config = dict(
    head_dim=64,
    norm='layernorm',
    attn_scale=0.125,
    optimizer='muon_variant',
    schedule='wsd',
    seq_len=512,
)
Each number is 128 + 24 x the weight over the matrix's rms, rounded and kept within 0 to 255. Layers, rows and columns count from 0. Numbers have three digits each.

# down: layer 2 MLP down (transposed), 2048x512, rms 0.0647, rows 1413-1423, columns 128-255
# up: layer 2 MLP up, 2048x512, rms 0.135, rows 1414-1423, columns 128-255
down1413:096121154120139116153108121119154152088166144130145151082137107146152092112142160155149090150129124123110131130146128134121133130143168145123192098110180152140122131136116149115085132099131103131134130159116131107084148133123165149150125171141106149104130128157101146116173073174128121122099131098118113170130113098110111124141131149151118104123121140193143146131110144118167146135124
up1414:137071155148110135144145111119151121135119153142167113121146095118151125130107160173129152190140115172201164166113102122166121182097148119112138090134112162145065135119089134120109118122094119082090173121118113157133092163099125093147122141108148124148126136151177096169154135142158105143156102085133138112115157115156124127107117137095082122128125132137149104123142134087146150129118
down1414:120104125123107113098173133171126113138137105170136113170099120163072114152146097115127135171136144121136144137103124118134133170107105130130168166111181105151108148103109158125101187094122135155120104127082117089149110120070120158146110120117130148112087123135142141105192126114145100136126098135122139112117120157135117092120129154138124146128160160125152170104075086104075127121116
up1415:115137119132125132108164113128131096127168142083144081105147118114155111097116127113125137135142114122097200136147149121083130146138109146148110087136110165112110090154152151130070118190160113136178152084153078117120129047115133060141122106149101140150139144128145174153085186097138131122137154132188130135148100120171163117097142148147131117120116121131134117119094088111118121137101
down1415:159116104082140144127110094116150129133126170074154143109170117111141097163123135088125107096145155100122123136134141125138149127122141091148106122157139120133134150125114120151097071169132142155139155134139137105109156115167097121135164086094132120128122152129114142141108044131143128069131119115113111120132121097150092141127118113111136097144177156155103153113104149160159150090139
up1416:107133186095120132149131156091100152135136153117166112139163106104165073116108126129106119085165180092148134133119136164203149172092126102089152137116135127130095121119173104121170055139132112165107116086155115111098090138116113115123140128146112136167107137138106128089108114148107158137102110138158141120134161157098126120096109169124099123131142167107123200157117119154139117129104
down1416:103130157145125127165089088161107095099131102130134150124113157135154166128124155158097119118132132122103108122145137098129125159140136093142165160139173088139163118167207121099109141114147155110148106146120141149101133104095151128104143139094129139138116137103113115135124137125166113088109157121132108128151168177130117135104118085075118074145129118132119137142126111166143123147133
up1417:075142117114107124150131133152107143107142163117144150125090150088149089125099107165133191162122169119114126143116091162170168118113110107121066140131114148131148149155139110126115131095116176146148129185136182166167121140200143096072139114155153130122153143156149191085097165152079131146128077160094092152105142179171185127141142136167194144146123105162160116094158162094149106129153
down1417:129146129094145124135142060130131144132176097108128190123137113181142141125140141121147184106169131165144103094138080118175177132100127100122105115125133154135140107096113149133125090143090191168105112111157131118112149139103113151087151103087135123135150159105129141136106099150103093163164135128108147085115123158124134136048162152154151100124147111139147173096123148123138150137088
up1418:083148128101157120141130106147121180122130094162114148146173114105095051132153128155121150114131134130143064091132159169127152141137138109151142111111144122106126159121087127071165148135110154091171120124147125140125132125138116093126122119103131121125149113126110155172111089084103155068126138148140129162099128145142139121072061131135130127138168174122088133152102116140126153123124
down1418:127161123136141121122138143141143100147123112169144161118113110118118124104099112108103114134138093101130121192121147144160164081152128157129135126100112162142147126128117113127148143162132099097112108176083119126135069144132084148103142117142137086168132143164127111136151167119188136144157119142129130148124173139141132168100131092135153138115102121107144122165116112145126125120060
up1419:149167127119152098167136130100116095101082146124085143131125131123153127164087101129164130136149161105123177142171095106155159174171099093118109139130098111137116125123132102116119145115062113154124146149108173124120160177134119127096123111077135104082113138175111125134162123163124133156145102115080121118227106108185146127158148157119069138080141155118179107196117146125150142163160
down1419:109134128125138146069154153125122113101107185159183127159105080140083141090105110085106115145105149139129081140108122137163114096151109108152151149123115079114108110100122107131126089211108143132140140128098118128142152152167106165152202108111114191084139115130174090141146109115182114144108159154169141124091133142142182102140063104113090094133168112107120131155135121131091131149112
up1420:098145163138099125177143153127146097155154106123108128124136114112105140125134092122160138121127165118140115093150085135134137162101151141176116154122173129167127111130109101170124062137131143163097128142123152112147099099129141129104125088150109101112141111116148121146105103122116103085157112132152131134098130097115131104127128098112098103097138150158116115125122125119130084127086
down1420:124144124128134157096099131151127121131121139138180110134138110187172160138129137111083125101186101119152119124092116112126138100127102127137132142094159170142107108105092133125079134092128134074149151123110117102120130112104133157102147152136122088105133127108127089104135121106129107132149081136120112148113124110149108103128134136167157160124085141123149120183116117135127120162107
up1421:114098123174166136140152138132131174078105145140099133124147120123149129114176132152161124170137120117180129087136139135112121155166116091108116126140146136141147145165057125181099141116134116138132103130122110162154136128109149146103192093150109125133113151187119104161114102201105124137062134107156150159137120135134136108125113140128159106106117090109111107138085103172130189152132
down1421:152114128140184164089173089093141115110149122151123115118149166140107139141140096150127199171115110128121135149117130127115095126138126153064163110149190149152101128124100148114134118130128076099115162121099094136178143097123112114114142074145120157111144135145172082115124164175125137154139082168143141134075155149089115081099188148130110148112113129175136084184154104151049148126126
up1422:116132129146126113198076176105107084135127080107120099117120076126162091109134140131125160183131117170089149151111126136155159147166137161195138149182141100105185133041133113095132140053134139135140163130100126102058130155131174148128177113151119126169062133121130161118137110078097129139147107131113126104096101153140173125160088107152079130154147124131089118095136125114107106142144
down1422:135097147135151156140095163134128117163125034115187079092143118112156161150166147137097171151156139123133123108128124165114137132154169133129115144120165135175175171102172149109088150073103169098146162149111109125095145110152101137147145074111112166177124127127119145119137075101204151105112113119132116136124120157075161157116074126120123088131135103177095150140148119110116149120088
up1423:102129145095152115184108124121113102149112082121128170110155111165108136161125136129150115154177140186105172130132137114144127160078147146090123142140113141133129225144150138151113150124134129120111101153139128140059117121130164101147119089102122135143106134116132141081138137107088115116095114109131147118121116174098154166107108162106178117108106110171133144066108147146116109142108
down1423:110117160129167154143087123108107111122112108124117107126164118111111106165174126118151156138131134107120148092150145121145129099102117107137137126139099128123158126120122122136150132099136157125141125111162129142124102158115137119105088152079123117159103139148161131144134106130149108137140158122114129147106061131102159120122094138115144092117125138150152171140086105148111137155163